{"num_key_value_heads": 6, "head_dim": 32, "intermediate_size": 768, "vocab_size": 2048, "positions": "learned", "learning_rate": 0.00616, "max_grad_norm": 1.0, "warmup_steps": 200, "schedule": "wsd"}
Each number is 200 + 30 x the weight over the matrix's rms, rounded and kept within 0 to 999. Layers, rows and columns count from 0.

# layer 13 attention key, 192x192, rms 0.139, rows 163-191, columns 96-143
122,158,159,171,193,255,223,182,178,244,150,245,183,189,202,194,237,213,221,185,270,167,195,201,215,187,177,169,167,181,179,227,207,219,176,199,204,192,222,170,215,244,203,202,165,169,217,191
190,163,199,223,182,187,230,164,242,220,190,198,138,221,184,176,158,199,112,180,191,194,237,202,216,216,271,228,177,157,208,282,193,207,203,208,213,167,135,224,206,174,203,210,186,213,210,200
174,177,177,166,195,240,218,206,185,208,230,189,235,195,191,167,170,219,204,195,165,220,263,251,194,174,144,160,152,196,195,178,166,234,259,200,178,224,217,250,152,232,228,143,194,177,194,165
140,199,197,209,202,241,153,165,165,192,220,235,269,214,249,247,241,177,131,249,213,234,232,200,193,208,193,209,193,231,219,234,153,169,207,195,190,204,233,212,189,255,198,211,212,159,201,235
250,190,109,169,248,198,171,197,186,181,224,170,228,150,170,227,184,197,220,226,183,220,206,193,181,251,164,186,218,168,195,196,234,234,164,183,201,257,206,227,201,192,227,226,233,219,231,190
156,206,176,146,229,220,224,188,251,249,183,136,191,176,206,203,138,236,152,246,230,204,188,199,224,225,196,199,162,151,193,156,159,195,176,167,268,232,214,174,248,190,220,226,169,195,274,187
265,176,186,198,233,170,172,234,133,216,179,203,188,238,215,171,210,188,151,193,242,209,201,174,141,193,177,196,185,178,201,184,227,214,264,181,183,148,228,223,237,191,181,220,225,145,182,214
225,196,219,194,201,268,188,224,157,254,233,207,214,146,216,238,271,227,186,209,216,176,206,110,225,157,202,159,203,190,238,193,201,175,203,191,194,262,145,177,188,196,183,213,251,196,189,202
171,205,172,125,191,245,228,227,191,217,254,248,195,213,160,196,185,190,170,175,231,195,249,174,184,201,227,193,236,194,195,194,195,221,186,250,201,194,215,218,206,159,202,216,201,145,220,157
225,254,135,201,185,180,169,162,220,218,169,185,206,202,213,205,201,177,199,166,155,176,244,231,200,221,235,185,196,244,189,170,199,196,213,269,154,189,185,176,228,248,205,159,205,145,195,176
228,275,203,187,206,250,242,141,196,215,208,164,198,187,197,194,233,191,212,189,186,190,168,223,227,180,237,223,204,229,116,256,209,198,211,183,234,131,198,197,265,257,160,187,139,267,202,176
197,253,210,220,223,202,178,237,218,261,187,212,216,222,245,236,175,158,210,232,141,213,191,206,212,194,184,173,191,194,215,160,243,216,235,205,230,210,252,240,174,228,151,218,170,181,136,189
159,168,194,201,194,190,250,170,232,231,178,174,244,193,281,214,228,206,201,238,165,245,182,260,222,231,214,178,249,213,207,162,248,183,223,204,214,170,252,236,199,213,211,189,208,148,184,214
170,184,201,210,205,136,192,190,190,226,211,186,205,184,152,139,248,204,188,219,174,223,252,223,212,240,259,215,275,217,228,249,164,191,215,192,202,278,217,160,252,200,240,165,207,170,189,166
236,217,235,137,225,107,149,208,186,219,206,189,253,130,171,132,224,228,195,176,219,183,153,149,247,245,225,164,182,217,177,150,205,175,205,241,181,161,221,134,177,192,247,183,172,191,193,211
163,203,157,183,163,224,205,147,159,205,185,163,209,186,181,249,184,174,217,268,212,160,194,154,140,200,212,169,186,130,158,201,179,140,104,229,170,151,166,227,233,239,250,191,158,133,144,138
204,162,191,175,169,171,161,187,235,137,243,231,169,232,184,203,163,232,193,200,193,190,147,160,170,167,220,170,210,229,203,187,207,265,228,182,193,223,205,167,179,157,158,233,174,170,226,256
234,214,265,141,157,170,187,136,185,240,213,180,215,215,213,240,265,220,250,220,188,191,182,251,221,223,182,248,179,242,153,265,227,161,165,172,203,192,210,223,171,194,141,223,183,187,202,137
230,209,219,260,222,206,272,198,185,159,184,221,247,178,220,200,191,217,230,188,201,216,199,223,173,151,213,247,218,154,144,210,174,196,194,197,230,206,171,168,221,253,142,174,188,207,155,188
188,233,150,194,203,193,201,159,193,147,210,232,225,236,149,187,207,209,228,297,210,236,184,251,196,196,205,180,193,175,156,189,180,207,164,237,198,231,86,212,183,173,146,173,183,145,199,199
179,211,193,233,129,218,164,232,192,211,187,207,183,189,209,181,211,164,247,229,137,183,226,185,203,184,236,223,228,177,149,192,217,251,238,167,199,214,239,178,142,160,185,226,162,241,218,156
187,160,218,181,207,200,194,184,179,152,242,212,219,211,174,179,171,190,242,201,165,126,198,216,156,140,208,210,144,211,155,213,246,189,211,253,197,197,189,127,217,162,250,219,234,196,192,240
153,181,198,230,170,199,196,153,255,185,167,158,157,229,150,248,221,188,195,203,166,246,181,229,244,215,217,198,224,122,218,144,150,210,188,173,215,252,173,248,204,180,258,147,243,193,89,213
247,228,219,224,240,232,151,169,188,159,192,148,145,151,233,179,195,169,188,183,236,182,223,220,217,250,196,201,212,173,173,176,151,148,192,238,215,222,196,221,166,146,177,233,162,216,159,241
141,238,177,143,211,233,134,230,200,203,231,214,159,177,179,239,273,247,212,223,170,265,135,214,207,185,244,220,176,183,238,223,176,186,173,207,196,186,184,201,216,178,169,228,163,178,174,190
191,229,187,177,185,197,236,259,194,194,171,204,256,205,207,195,132,271,244,155,215,173,229,263,152,241,153,205,209,183,194,198,212,232,189,170,196,229,229,177,205,204,241,219,182,180,181,191
197,212,216,206,174,221,161,215,159,265,157,166,201,212,176,198,226,193,156,172,207,186,237,182,204,191,173,238,184,127,150,186,159,130,259,203,180,178,173,176,222,123,228,189,217,242,226,218
232,160,259,207,256,207,163,153,233,205,168,178,281,205,254,168,267,214,178,179,221,207,231,191,213,239,220,213,173,135,106,195,241,196,164,154,224,256,165,148,170,216,261,168,199,199,200,185
219,182,204,192,201,196,212,246,239,161,192,174,172,234,226,186,202,240,178,217,204,162,176,193,183,151,158,267,194,236,147,230,142,220,201,170,207,203,167,191,180,191,206,185,178,201,173,134
# layer 13 attention query, 192x192, rms 0.135, rows 164-191, columns 96-143
247,188,216,221,167,221,250,223,190,205,240,174,181,137,200,226,200,251,194,192,198,157,230,170,216,242,209,211,187,197,201,142,151,220,188,183,258,181,181,208,164,216,212,201,102,186,213,192
198,157,176,187,179,159,219,176,169,227,139,195,190,181,222,211,236,248,255,210,242,166,207,167,248,193,168,157,170,222,168,232,203,208,165,224,164,214,198,216,134,186,187,176,213,207,214,276
187,169,140,260,207,232,179,223,170,178,209,236,236,272,206,186,160,151,123,210,251,225,184,186,242,171,190,222,220,171,179,198,160,204,243,208,165,219,193,182,237,218,171,260,133,184,154,221
200,237,246,171,192,226,209,193,169,232,187,214,244,167,219,203,220,186,207,232,240,184,173,178,184,184,173,199,219,168,183,179,206,193,237,185,269,228,138,166,205,191,261,228,145,191,166,147
186,186,202,218,209,208,196,223,198,226,192,266,216,226,202,217,182,193,168,244,297,191,207,178,153,201,217,228,206,163,186,207,188,185,187,184,207,169,211,205,201,224,185,251,214,217,259,190
187,256,218,236,167,184,174,236,188,202,181,152,190,192,194,159,212,226,233,223,205,176,237,175,140,180,170,212,189,235,233,164,238,184,225,223,165,144,159,213,243,193,187,213,206,198,209,247
215,184,264,180,248,184,198,179,223,181,172,266,222,221,226,196,284,186,170,199,200,216,246,149,215,215,188,208,228,126,254,221,204,169,158,206,180,190,209,180,229,203,187,212,243,172,203,138
251,179,185,198,266,169,199,193,209,200,154,269,253,184,188,201,154,215,195,187,221,191,217,221,178,154,240,163,173,170,148,224,169,162,228,156,214,247,207,197,238,215,160,210,224,262,145,230
159,168,224,219,171,242,154,139,197,292,218,180,191,255,256,171,198,227,198,185,160,264,203,171,180,190,230,240,192,202,214,225,168,183,183,270,155,226,283,217,222,264,143,192,217,211,212,210
209,215,160,179,181,241,259,164,225,238,199,173,186,155,221,169,173,149,231,217,200,191,209,246,169,168,222,205,206,207,236,228,205,178,275,249,207,185,165,195,178,253,226,149,139,213,240,192
217,214,148,184,249,224,198,244,200,184,184,218,179,156,205,155,267,158,188,149,169,205,183,213,200,205,226,197,162,229,169,227,203,173,278,204,224,214,260,222,209,194,236,210,200,241,136,114
188,168,208,193,202,199,237,156,217,230,231,226,247,184,223,202,248,158,165,279,192,181,154,209,194,162,169,139,207,244,193,165,186,209,152,142,252,172,142,216,214,193,264,185,215,174,234,199
168,163,182,237,222,161,206,199,219,193,198,203,173,217,144,190,244,177,220,210,195,249,193,162,203,212,242,204,199,226,244,250,205,288,176,208,220,215,220,199,238,192,207,178,160,180,231,234
211,152,267,214,224,208,255,182,160,174,237,208,156,223,199,168,250,207,253,180,241,150,202,189,192,196,222,150,184,227,220,173,190,200,177,262,227,155,247,146,206,228,203,231,131,193,199,171
236,148,212,188,202,186,268,222,212,179,226,207,211,208,231,162,251,219,176,177,210,176,229,187,156,194,177,205,89,223,194,203,201,140,151,167,213,222,186,235,225,179,207,192,183,205,173,192
151,163,194,228,156,181,210,222,200,205,228,193,214,243,246,208,178,206,190,248,191,205,195,181,218,186,225,204,209,226,206,178,219,196,142,152,169,205,214,233,196,228,159,149,240,186,189,174
235,212,221,207,205,204,196,208,226,231,164,173,197,197,190,277,219,170,178,180,199,206,155,242,206,217,195,207,177,194,249,189,187,197,236,241,168,189,168,241,160,183,209,251,202,145,154,219
200,227,219,204,217,196,151,222,201,196,229,194,192,193,230,162,228,213,182,242,217,161,206,172,217,200,183,176,210,173,147,193,191,208,189,173,207,198,197,168,169,195,179,192,197,160,235,228
171,219,244,194,210,191,279,184,205,152,165,247,166,227,212,174,159,171,184,235,182,235,166,213,188,149,202,178,211,197,219,235,147,196,164,255,145,214,169,231,151,180,175,217,170,111,174,228
197,186,215,224,132,187,200,232,223,209,178,176,167,212,189,233,221,236,213,181,187,260,198,141,136,172,214,226,202,146,158,208,215,141,234,199,200,150,167,144,168,177,186,186,215,192,203,162
222,191,194,193,209,210,161,188,180,190,180,210,143,253,126,176,206,161,218,246,189,151,195,218,190,199,188,166,182,196,216,230,225,190,187,193,161,188,131,219,186,211,243,238,216,238,233,168
190,175,225,185,165,156,197,214,218,201,202,193,174,210,203,194,151,199,158,183,233,209,199,231,254,190,210,197,238,193,170,195,177,224,137,232,231,179,205,262,232,225,227,269,243,185,195,213
153,149,204,196,221,182,213,190,242,202,267,135,168,208,198,171,245,203,179,255,156,197,240,225,199,252,230,159,217,111,234,156,175,238,172,216,197,176,161,278,189,193,234,221,215,243,227,163
214,143,187,182,268,154,218,233,220,199,205,248,206,199,195,204,229,205,203,227,199,174,130,222,210,150,174,288,178,236,203,245,189,216,213,188,215,168,178,162,180,231,179,201,184,172,204,214
135,182,192,172,108,261,195,217,161,186,218,251,216,192,226,216,226,204,250,195,187,218,209,208,216,229,157,186,167,213,248,262,182,233,147,172,228,218,181,194,178,171,213,249,203,168,190,155
160,174,214,218,244,200,184,182,173,281,157,165,243,240,158,162,181,199,176,191,132,185,234,218,210,187,168,223,151,186,164,189,227,186,148,143,177,222,167,146,201,166,199,188,210,223,240,220
193,216,228,257,201,158,194,199,200,197,245,213,200,188,193,226,225,219,152,161,142,180,203,169,208,140,166,211,204,163,182,184,284,267,178,213,245,226,160,165,218,177,260,192,180,131,218,225
152,206,213,224,208,155,158,212,147,221,155,224,173,211,178,168,215,171,241,186,205,248,195,204,166,168,198,205,225,202,247,179,185,211,222,163,151,218,147,210,219,221,175,177,208,209,195,219
# layer 13 attention value, 192x192, rms 0.154, rows 160-191, columns 96-143
180,245,201,216,195,208,234,181,208,234,141,232,152,168,309,218,188,176,232,191,228,218,194,236,228,177,207,227,217,220,264,176,175,236,225,170,198,210,223,193,141,185,240,200,226,205,238,165
248,233,218,236,217,228,209,177,177,189,221,179,145,217,186,192,145,202,270,265,179,231,238,226,253,111,211,213,210,219,183,210,181,271,178,192,155,225,236,163,233,228,249,226,162,121,178,260
183,168,214,151,237,194,218,198,184,231,271,213,136,210,224,197,201,179,191,199,192,168,216,209,232,195,182,193,258,286,193,202,208,220,178,215,204,191,267,228,185,125,217,128,241,187,150,233
191,241,201,251,260,189,162,206,188,217,168,208,250,209,148,186,224,201,194,186,214,136,207,189,184,177,226,214,227,189,222,235,180,203,201,215,231,268,226,238,189,183,179,151,168,180,169,140
134,165,237,156,228,228,245,240,191,195,191,245,170,208,175,257,186,184,166,182,186,235,167,196,215,212,184,202,237,149,165,198,205,159,224,258,188,174,160,164,210,217,246,216,213,189,219,183
196,192,186,146,241,204,112,167,165,191,157,118,148,196,157,167,214,196,252,223,126,148,196,216,215,251,169,123,223,188,234,179,186,220,243,146,212,225,197,165,184,173,249,164,183,124,166,145
166,251,154,225,201,205,172,225,185,236,189,158,198,220,218,195,227,245,159,200,214,230,186,197,229,183,193,218,164,230,190,150,176,260,240,184,199,148,175,153,226,110,212,246,190,206,174,188
194,139,156,236,213,178,225,187,171,212,166,192,190,188,123,241,139,222,206,160,140,195,202,217,196,195,238,256,226,152,169,179,206,177,226,241,234,201,191,194,101,177,200,247,240,163,229,224
159,237,168,205,216,189,153,168,225,225,104,213,173,226,125,207,205,242,250,238,216,246,250,177,131,179,254,165,236,184,189,233,227,222,156,156,249,161,195,183,142,174,182,220,143,248,201,200
286,186,218,144,186,210,202,240,244,201,116,190,165,132,218,213,215,183,194,178,200,222,216,132,240,239,223,196,216,195,174,216,208,191,190,169,286,189,292,183,251,229,207,171,211,151,141,231
252,167,167,174,238,183,197,292,188,184,159,223,226,202,134,192,129,229,205,177,202,148,226,203,220,161,190,157,161,194,227,212,215,207,180,189,232,215,258,226,174,232,152,163,189,188,168,137
160,212,167,179,233,188,212,248,192,120,109,207,173,190,261,220,228,167,203,175,215,223,145,208,146,205,180,240,201,142,208,293,227,199,221,217,224,220,220,165,218,249,241,196,232,204,184,196
203,211,168,199,252,264,153,125,219,238,218,161,160,126,216,207,172,206,225,272,179,157,166,215,227,185,149,189,176,180,225,263,257,211,179,222,188,187,197,225,153,240,183,142,198,169,208,195
211,209,202,266,196,227,225,236,262,166,261,224,205,219,160,202,187,174,200,220,157,180,173,203,183,211,155,171,211,189,233,151,227,217,184,144,174,204,182,206,255,224,188,181,175,207,212,167
245,164,193,219,238,208,237,224,141,199,221,268,225,154,208,187,200,205,226,198,198,146,254,174,169,182,198,219,195,219,285,185,185,217,208,146,244,234,200,173,255,237,251,201,211,187,156,218
146,245,170,218,265,168,208,200,250,201,151,232,206,182,221,254,133,139,197,224,156,231,217,149,228,242,159,178,107,212,236,243,173,191,272,177,145,199,296,167,214,171,191,209,211,199,230,180
201,271,187,177,239,191,181,196,193,244,198,253,176,141,125,164,199,229,177,220,160,126,251,184,167,238,255,234,161,216,203,198,216,179,262,197,229,166,165,135,175,211,201,222,157,240,164,199
264,188,134,253,193,205,215,176,168,191,138,206,164,160,190,263,233,167,178,168,183,194,166,182,222,196,225,204,221,187,208,123,174,145,260,246,248,179,222,210,187,166,242,163,234,262,168,155
231,172,198,184,232,263,203,175,154,238,185,193,225,274,176,208,187,233,144,219,203,180,136,193,181,158,221,219,182,186,176,241,129,183,238,183,196,198,162,180,223,239,172,245,207,291,166,190
158,256,198,210,188,200,195,198,233,230,122,240,158,236,202,202,228,199,259,222,183,167,183,202,185,179,196,183,171,258,169,221,242,170,166,217,190,193,215,88,170,229,179,189,215,227,252,190
172,233,187,209,236,177,198,172,201,194,209,226,200,285,244,223,218,234,205,224,255,224,238,192,260,245,152,258,180,208,177,190,148,232,180,256,201,169,259,239,202,246,179,208,218,179,261,257
254,214,229,219,183,169,193,113,232,164,166,180,170,173,208,202,229,211,204,204,250,222,175,222,162,172,175,240,151,221,253,189,172,142,202,191,210,156,183,214,196,185,256,149,159,201,230,146
210,145,197,217,228,130,192,227,249,211,220,204,206,168,192,156,200,182,195,195,147,195,168,219,203,223,209,145,251,202,210,189,183,199,213,192,208,177,202,190,250,258,181,143,137,179,246,290
175,206,153,198,200,191,169,161,129,196,240,200,130,207,227,253,227,185,200,166,261,204,202,162,218,237,141,192,157,198,154,252,214,190,267,224,203,214,149,214,174,225,264,221,226,213,226,183
207,140,169,196,110,117,210,142,191,116,189,217,213,232,178,248,204,240,177,205,251,195,236,160,168,169,195,150,215,206,176,199,194,229,270,163,221,90,174,257,181,239,182,243,243,192,133,164
287,174,212,125,311,138,317,214,239,134,171,208,220,160,223,195,171,220,174,140,204,244,220,224,201,138,200,188,216,220,151,216,143,223,174,155,182,160,169,227,206,285,225,145,245,214,208,220
229,205,201,225,172,211,127,206,208,130,161,200,172,209,231,243,170,176,233,229,176,184,166,209,238,227,205,197,165,231,215,205,144,232,221,145,209,149,152,242,301,210,168,195,157,236,170,194
151,157,220,266,253,192,222,211,196,237,206,189,155,189,198,192,249,166,214,197,204,216,234,124,212,263,151,172,185,143,196,179,200,198,229,258,175,176,178,234,190,155,206,222,129,160,193,240
198,234,202,185,149,256,203,217,249,221,253,187,205,207,214,201,259,229,227,226,197,176,153,268,181,218,184,218,165,177,207,210,179,252,170,197,183,229,253,173,173,247,283,169,169,197,192,223
225,212,279,152,229,213,132,214,217,154,219,198,179,205,199,185,280,185,250,166,162,199,131,272,211,209,184,240,223,187,244,142,212,224,198,173,271,161,181,194,185,210,208,149,213,215,190,272
145,217,218,201,233,191,222,193,241,188,193,155,187,199,248,202,161,171,188,164,209,194,150,171,222,179,308,222,193,197,182,249,187,213,190,208,176,190,212,211,234,180,220,256,251,135,183,228
250,217,183,185,168,221,192,233,250,208,225,286,152,211,166,191,193,223,193,178,242,221,140,141,204,195,188,256,200,147,165,192,235,223,181,154,143,241,205,215,173,221,216,180,197,193,180,208
# layer 13 attention output (transposed), 192x192, rms 0.143, rows 160-191, columns 96-143
193,150,139,298,150,206,166,261,237,197,139,218,268,199,184,173,197,208,173,206,193,155,182,194,176,156,190,217,254,200,200,152,172,234,216,184,171,247,174,189,183,267,157,183,199,237,187,204
222,187,215,221,228,195,180,270,243,207,164,220,237,225,141,254,219,217,191,170,219,210,205,209,271,198,226,145,214,206,211,208,194,221,209,238,186,168,210,217,180,215,213,175,215,270,205,177
247,216,173,214,152,198,175,249,211,242,203,245,255,269,225,188,226,125,239,230,205,232,214,223,191,133,214,197,191,210,241,178,214,179,167,192,238,225,167,233,178,193,222,201,171,175,238,237
172,212,221,157,223,168,207,271,213,241,252,151,151,206,252,160,191,206,237,182,219,210,229,151,204,232,206,178,188,235,195,213,182,189,177,178,166,156,161,163,136,180,171,188,214,211,202,247
213,155,134,207,176,183,240,188,213,160,230,218,187,208,254,200,222,214,179,220,251,214,264,173,235,192,204,212,156,206,264,166,162,194,221,133,227,197,221,268,232,222,164,145,180,217,157,162
189,206,199,143,217,212,237,147,139,184,200,169,197,243,233,232,183,206,144,107,138,170,198,198,203,217,213,233,197,178,168,223,192,229,180,202,221,217,205,144,178,185,167,169,203,210,197,250
211,201,259,196,186,220,219,187,209,196,206,206,136,163,243,184,176,194,197,234,181,233,186,201,159,169,210,186,186,236,247,189,197,193,220,269,172,208,240,240,217,210,195,246,202,242,187,218
81,238,211,199,195,166,241,210,201,191,168,159,169,209,256,118,216,228,241,216,272,210,130,299,187,223,249,145,203,256,257,137,200,169,135,187,159,208,168,228,196,207,214,167,210,232,186,201
228,208,213,225,219,157,217,174,180,142,195,188,191,179,149,176,234,164,230,195,174,190,148,192,189,209,117,210,246,209,242,144,179,203,218,152,155,243,164,156,196,237,196,158,155,163,194,201
178,231,142,140,214,171,208,183,233,255,164,215,182,171,230,204,267,198,206,183,247,146,215,218,226,155,177,241,211,241,217,220,229,171,250,247,223,196,209,197,205,186,212,217,211,221,213,267
196,211,223,151,187,197,192,260,139,229,206,229,147,235,210,240,168,223,173,256,219,221,185,253,150,198,162,183,206,178,229,202,235,224,244,164,222,202,172,165,199,185,227,228,162,197,166,254
197,199,183,212,212,225,198,165,244,192,207,145,280,242,140,220,198,229,221,249,220,180,182,199,135,215,164,227,252,199,225,203,218,194,242,214,208,230,161,183,213,209,230,171,215,157,92,254
229,215,154,148,159,157,209,206,246,124,174,185,233,239,235,206,246,212,210,163,163,267,275,243,237,199,283,230,190,205,228,220,151,240,235,200,239,147,244,228,253,166,191,263,193,262,200,197
237,206,214,163,159,199,178,234,212,180,187,225,241,151,187,193,163,197,200,189,245,236,223,247,210,206,235,216,256,194,184,204,167,263,181,200,142,205,210,201,178,195,234,197,145,159,204,234
171,251,243,268,199,220,217,237,202,147,188,196,148,207,235,219,252,220,243,206,178,222,213,153,187,199,251,212,207,137,218,230,217,197,207,142,178,184,196,173,216,173,199,154,247,226,228,223
228,210,208,250,149,224,151,180,195,204,245,223,205,176,178,224,177,243,160,214,194,155,193,181,232,159,185,182,185,214,163,222,190,208,247,156,276,177,205,143,195,188,225,173,139,195,207,182
226,139,214,157,233,228,283,171,120,210,162,197,244,160,188,228,218,237,183,213,176,214,207,225,128,193,206,120,207,204,182,185,212,228,222,192,193,195,187,206,197,212,214,235,174,268,253,251
209,131,201,192,197,179,166,183,163,158,227,214,189,238,198,148,168,135,211,138,202,251,241,158,185,172,173,182,272,175,182,197,242,192,177,197,255,201,156,182,263,180,250,215,172,138,207,210
213,194,210,214,183,146,259,202,240,232,246,186,157,122,175,202,216,180,114,232,229,159,188,263,226,246,262,211,201,175,192,222,221,166,183,130,205,177,197,170,220,177,214,180,266,160,204,176
181,209,192,245,209,233,213,217,170,249,167,206,176,180,128,227,223,188,228,162,218,186,202,183,239,191,232,161,205,232,194,200,208,129,208,210,222,201,154,193,203,163,189,195,201,190,113,169
218,163,256,228,195,162,199,217,217,206,220,227,161,193,217,229,191,263,204,186,145,188,151,171,188,232,160,217,176,177,189,240,209,196,190,191,196,225,198,159,228,165,257,225,201,214,224,146
107,216,208,196,251,160,147,267,236,207,232,205,221,180,163,182,161,209,183,206,200,161,190,166,222,265,107,255,219,201,158,186,221,212,203,192,170,218,257,140,237,247,148,250,221,219,230,222
230,253,205,219,162,163,208,246,139,201,243,169,206,216,195,211,234,201,154,138,219,200,220,200,168,117,183,196,164,146,205,176,157,211,205,210,174,222,213,185,181,220,191,251,224,219,155,170
209,218,227,204,191,212,277,172,259,196,180,249,171,258,252,184,219,219,244,216,223,280,181,200,235,187,232,249,189,194,206,185,193,145,186,217,222,227,222,152,188,197,174,239,239,181,128,229
257,270,299,204,212,188,215,223,227,199,192,220,218,236,213,220,177,208,193,211,195,199,190,210,188,201,221,192,254,202,189,130,203,296,208,174,204,245,193,178,189,170,150,202,199,212,228,200
130,158,194,193,174,188,154,186,216,167,273,194,278,187,239,156,207,204,202,201,255,173,234,166,227,181,220,156,193,135,165,177,215,192,225,193,168,188,169,227,173,175,245,167,173,199,160,177
267,182,246,179,134,241,201,184,151,250,192,174,210,202,225,158,199,197,170,160,191,150,289,153,213,196,152,195,187,198,218,176,190,205,178,177,195,249,252,211,169,172,241,245,251,180,221,237
217,171,273,123,246,164,269,174,182,202,222,241,203,247,192,216,224,222,239,217,226,203,209,183,175,175,174,234,174,158,244,247,185,207,166,236,284,215,193,199,221,235,217,152,208,252,260,200
257,180,179,245,208,156,239,201,236,216,206,185,141,241,202,170,260,169,235,185,206,177,264,211,162,178,224,230,226,152,167,237,100,237,201,182,204,162,158,253,143,220,199,269,188,179,158,163
234,195,210,237,133,189,202,174,254,212,191,245,212,231,224,232,173,249,153,199,228,225,192,174,199,183,102,174,214,210,171,247,146,249,185,256,183,149,187,160,185,220,196,206,193,198,182,218
259,193,203,189,209,178,179,162,178,180,185,187,168,202,152,197,204,256,240,155,208,214,216,249,231,221,214,173,164,236,222,149,249,198,219,201,194,195,179,229,245,229,183,235,167,191,178,194
207,195,248,239,220,171,175,274,148,209,221,191,239,165,228,258,213,165,138,239,240,242,237,242,231,266,171,199,166,256,213,197,198,198,188,212,206,157,226,188,233,166,196,213,218,206,245,283
# layer 13 MLP up, 768x192, rms 0.17, rows 0-11, columns 96-143
99,176,222,169,168,190,218,167,205,138,219,193,233,162,207,214,248,207,223,172,220,170,188,187,158,245,166,175,153,153,228,227,168,186,174,176,213,173,195,183,188,138,180,243,190,230,251,190
122,195,176,193,169,251,219,185,171,270,233,172,201,203,195,210,130,231,193,168,160,174,197,167,186,226,248,154,232,254,192,180,189,132,188,246,227,194,203,202,223,163,189,222,213,208,190,244
183,250,249,158,212,251,234,231,173,251,249,255,240,171,152,237,217,193,131,218,201,206,193,200,224,217,283,233,217,208,216,242,143,164,184,197,131,160,225,165,181,177,208,158,183,200,174,161
214,201,184,181,262,209,197,214,210,237,214,255,191,138,198,192,233,215,193,177,165,133,197,233,185,180,175,177,216,235,191,180,268,224,170,160,200,213,216,173,255,204,179,192,209,244,228,202
241,178,241,219,187,156,168,183,184,234,216,149,247,232,161,187,151,211,226,211,207,258,217,156,287,211,165,199,195,216,140,194,189,206,176,125,220,208,187,225,184,194,229,199,211,156,187,230
163,225,184,224,169,182,155,193,224,201,254,175,226,200,214,165,198,206,244,253,161,244,192,189,194,225,167,221,194,247,170,151,185,199,210,207,208,184,198,198,201,189,172,206,203,182,195,246
170,181,283,176,106,224,180,196,213,231,208,213,184,257,191,208,197,176,154,186,195,137,214,146,198,202,195,201,225,220,224,200,218,216,155,174,129,176,141,221,211,233,210,204,178,206,192,155
162,253,211,197,194,236,162,205,206,169,208,207,202,244,192,179,244,209,216,210,195,205,201,156,140,194,179,200,172,205,246,207,223,170,184,203,224,186,213,217,171,226,169,158,173,173,173,190
206,266,238,140,185,231,187,223,269,219,228,235,213,133,175,145,218,205,207,215,186,211,183,159,246,177,219,227,190,207,210,193,207,258,219,200,224,165,175,171,198,190,237,140,201,175,216,178
188,216,238,222,171,189,174,228,186,236,203,161,202,224,172,207,255,194,246,232,165,234,139,193,203,181,218,171,206,204,198,231,205,227,186,240,201,172,219,146,220,196,239,197,174,156,224,187
169,213,213,208,211,176,255,176,232,187,243,137,205,258,149,197,208,196,140,222,195,216,205,222,215,236,226,217,184,206,257,201,174,123,191,178,187,197,251,149,197,193,220,242,179,217,191,198
206,188,157,235,108,127,173,178,188,178,233,248,226,181,225,207,158,231,227,225,198,149,219,252,191,159,224,214,196,215,193,208,169,185,205,203,224,239,222,199,218,179,184,192,198,224,166,208
# layer 13 MLP down (transposed), 768x192, rms 0.187, rows 0-11, columns 96-143
222,166,176,210,220,184,187,254,250,203,189,230,202,126,244,188,214,187,208,236,193,207,218,180,211,166,205,184,187,280,257,188,221,191,231,194,207,190,186,172,225,183,197,192,197,170,239,217
267,211,211,213,197,208,230,181,149,174,199,155,222,193,225,181,195,190,189,243,223,165,200,255,214,205,181,146,210,171,181,178,191,134,192,252,229,230,195,255,189,209,250,145,169,218,191,247
207,177,175,164,219,184,247,180,242,207,173,162,170,242,252,207,175,230,201,215,201,151,233,256,187,213,278,172,217,173,155,224,218,175,180,205,219,241,188,168,181,225,202,187,185,169,216,222
216,225,209,234,204,201,222,229,170,220,207,207,263,201,191,225,209,186,181,179,274,206,195,189,187,180,215,222,211,228,234,184,216,221,215,184,212,170,113,153,245,212,202,205,176,165,222,245
162,192,246,285,210,215,206,204,263,185,179,196,193,177,221,234,181,171,199,238,193,184,194,198,199,240,211,255,157,166,157,217,236,167,167,252,211,208,205,191,173,252,227,244,157,206,183,187
209,117,229,187,211,181,258,220,219,186,192,215,228,223,172,221,184,251,176,208,254,165,223,182,231,161,221,193,237,197,206,171,252,166,226,192,186,194,168,168,209,199,204,220,151,206,209,203
160,219,179,115,199,150,131,244,206,196,184,201,238,169,168,135,204,234,197,206,215,192,184,204,248,212,215,167,158,226,252,218,202,241,184,154,215,200,188,182,200,181,206,177,252,190,223,152
224,211,169,185,158,173,207,188,242,217,211,216,243,237,182,238,145,219,167,212,184,225,195,182,223,220,210,214,190,210,146,209,244,200,212,205,163,214,207,235,183,197,219,174,188,218,231,184
198,256,211,190,218,202,156,219,128,195,157,194,157,249,176,205,194,212,205,181,178,235,200,189,160,203,152,217,200,190,207,195,192,148,173,138,201,193,197,196,154,170,209,169,213,173,218,223
200,230,243,230,261,242,223,197,219,199,169,223,214,203,231,200,187,201,216,216,222,164,236,154,226,243,165,243,208,194,195,188,234,211,262,170,231,160,150,268,185,196,189,202,165,272,171,208
224,229,222,172,186,145,204,171,181,174,252,230,214,203,251,202,301,209,240,198,202,203,183,162,208,188,231,216,229,204,210,173,268,227,148,208,186,196,154,253,161,190,177,224,190,186,200,235
169,195,289,144,200,226,225,197,251,218,175,175,233,137,214,270,195,160,172,155,232,223,211,168,216,228,206,195,179,186,206,226,201,210,208,184,178,181,181,228,159,187,195,143,205,210,205,272